From a checkpoint of a small transformer trained on Wikipedia: 496M tokens.
Each number is 50 + 12 x the weight over its row's rms, rounded and kept within 0 to 99. Layers, rows and columns count from 0. The size before them is the row's rms in percent of the matrix's.

# layer 7 MLP up, 768x192, rms 0.146, rows 431-445, columns 96-191
105:38 36 50 50 39 43 41 34 51 48 52 58 54 59 27 57 54 72 53 51 56 55 13 54 43 70 60 37 64 44 50 53 43 48 53 51 42 61 51 53 71 50 62 51 75 50 60 58 44 50 59 45 38 47 42 55 52 61 48 27 71 51 54 51 57 59 43 39 61 42 65 51 49 40 46 58 34 36 37 81 53 39 45 46 47 58 61 46 35 50 37 37 42 48 43 60
097:68 46 66 43 33 65 39 37 30 36 51 41 59 35 49 46 51 55 54 39 38 41 54 45 38 78 64 32 55 71 43 54 62 50 31 40 38 17 41 45 63 41 60 40 52 56 38 74 52 61 48 24 63 75 57 48 30 57 32 26 47 52 72 62 39 42 54 50 73 40 30 63 71 48 61 62 35 59 53 49 65 28 62 58 51 42 62 54 54 46 35 34 56 36 60 46
108:34 56 36 52 50 33 56 70 41 45 50 67 46 50 52 76 64 42 46 47 45 42 57 42 54 75 53 61 48 40 42 46 60 55 43 40 39 29 49 52 55 53 56 55 41 56 58 32 37 40 46 37 32 40 38 43 29 70 56 50 49 42 39 40 34 49 58 79 71 61 49 58 56 60 47 47 50 43 55 38 69 50 44 49 54 57 36 75 66 57 42 57 44 56 53 57
092:52 83 36 46 44 51 21 67 51 40 48 44 60 60 62 48 58 59 71 41 60 53 51 40 47 60 62 56 64 24 71 48 48 51 51 33 58 44 38 35 43 47 34 52 51 67 78 36 35 37 27 56 56 30 38 31 63 41 57 34 36 52 52 61 41 36 43 63 61 78 66 64 56 41 54 35 53 48 58 56 62 69 50 24 54 50 32 63 57 40 43 26 26 65 36 61
103:64 36 57 56 45 65 63 43 59 49 45 42 52 51 42 55 64 47 48 54 57 74 57 51 33 46 48 34 64 65 54 80 41 44 37 82 51 50 45 21 61 46 42 37 21 56 40 32 55 50 51 61 84 49 54 52 64 46 45 63 40 51 62 46 48 61 58 58 41 34 59 54 62 47 41 34 44 63 49 55 49 46 49 36 42 77 43 46 55 40 51 56 33 63 78 62
096:65 41 58 57 43 33 60 38 62 63 54 62 65 57 52 47 53 57 45 54 47 53 32 70 38 78 48 56 62 26 47 61 35 66 55 34 45 55 43 42 37 45 50 50 63 53 52 39 45 48 62 43 53 74 61 35 35 55 45 67 35 82 34 37 52 47 48 49 53 57 54 47 54 65 54 54 52 52 78 46 75 42 41 36 61 61 35 21 51 85 32 59 64 42 45 47
107:58 55 60 75 54 38 66 47 23 40 56 56 29 29 48 53 42 76 70 48 44 30 57 75 79 74 38 43 53 72 43 68 52 44 40 56 57 48 58 39 47 31 54 59 63 28 43 50 44 34 53 39 63 56 61 63 63 65 40 38 29 60 64 47 52 45 48 47 51 51 37 38 61 36 52 63 38 43 49 54 48 56 71 36 43 54 70 64 60 49 62 55 63 37 46 47
104:42 46 70 38 54 53 41 52 29 31 40 36 44 53 62 62 58 39 30 68 64 67 63 63 55 60 44 53 62 32 36 52 31 39 43 61 55 59 39 42 48 69 55 61 50 43 30 72 33 35 61 43 55 29 42 51 56 83 58 42 49 57 67 36 38 68 55 44 39 40 33 57 47 29 54 16 37 47 39 44 47 47 59 61 67 54 50 63 45 32 37 46 64 39 38 64
107:52 19 34 35 60 65 51 64 36 40 56 45 44 29 37 54 43 43 67 66 53 43 37 43 62 44 52 68 28 61 69 58 33 65 67 45 53 34 42 63 51 45 54 52 42 50 72 52 50 56 39 25 77 81 34 30 54 46 66 47 67 45 19 51 41 59 22 34 39 46 49 54 57 57 43 44 64 74 65 44 43 50 62 41 44 53 39 65 55 67 64 40 71 33 49 45
101:40 39 47 79 48 36 52 52 57 40 50 51 65 70 30 41 49 35 60 55 47 41 55 46 61 74 36 26 39 38 51 59 44 54 57 44 42 62 53 44 43 38 25 51 34 50 62 41 52 45 53 34 47 42 77 46 57 57 47 46 44 66 43 38 27 60 62 41 70 46 35 62 45 65 57 37 66 55 60 43 36 64 42 51 58 68 40 44 53 41 53 60 56 60 48 49
094:37 52 63 59 52 37 45 59 38 35 44 53 31 52 50 52 49 66 55 25 65 53 54 48 56 33 34 61 48 43 51 64 59 63 65 35 37 49 45 46 48 27 43 54 54 74 53 55 46 54 52 57 70 55 44 64 47 58 58 67 52 58 65 36 50 46 51 28 45 68 50 51 43 76 34 60 66 46 48 65 43 16 50 29 54 48 45 53 57 48 51 57 53 47 57 36
115:55 51 62 66 58 57 55 56 64 65 39 46 65 35 46 38 53 66 54 45 63 55 69 70 38 51 43 28 33 71 58 64 41 59 61 56 55 50 58 55 36 40 55 21 47 40 36 54 55 58 51 28 53 51 33 47 52 50 46 45 22 63 65 60 63 33 53 54 38 37 59 62 69 57 36 73 30 40 43 46 59 53 51 54 50 57 48 64 54 59 46 36 70 49 43 58
105:38 69 43 57 45 50 35 36 46 55 50 68 45 27 38 61 44 39 62 54 43 36 36 46 38 61 51 47 43 43 51 35 32 74 63 37 61 49 36 51 60 57 36 45 61 36 73 52 62 45 39 52 29 47 49 34 56 70 77 35 57 47 42 59 57 45 70 47 70 42 48 55 51 44 28 68 41 65 35 52 69 55 62 62 57 37 55 57 60 40 60 41 26 46 43 36
106:56 57 47 74 55 61 62 62 17 60 33 43 55 35 38 43 50 63 64 44 58 64 44 46 41 52 58 41 64 37 57 58 35 34 63 44 55 61 44 45 47 46 38 44 56 46 64 11 60 66 42 50 73 61 46 64 56 67 57 47 77 38 26 42 33 53 76 60 56 48 34 33 56 51 56 33 47 64 38 40 54 48 50 49 65 58 57 23 21 58 40 42 49 34 65 55
090:61 62 69 50 54 51 35 60 63 42 37 25 64 66 63 45 72 49 53 52 35 47 38 45 40 26 19 50 46 47 57 40 55 48 52 32 52 51 44 91 58 46 48 58 45 55 68 72 44 67 71 44 46 34 36 49 40 63 42 60 34 76 49 53 56 36 53 43 41 39 53 54 42 57 36 43 41 63 48 74 53 32 93 44 45 58 50 44 38 51 51 58 35 52 38 54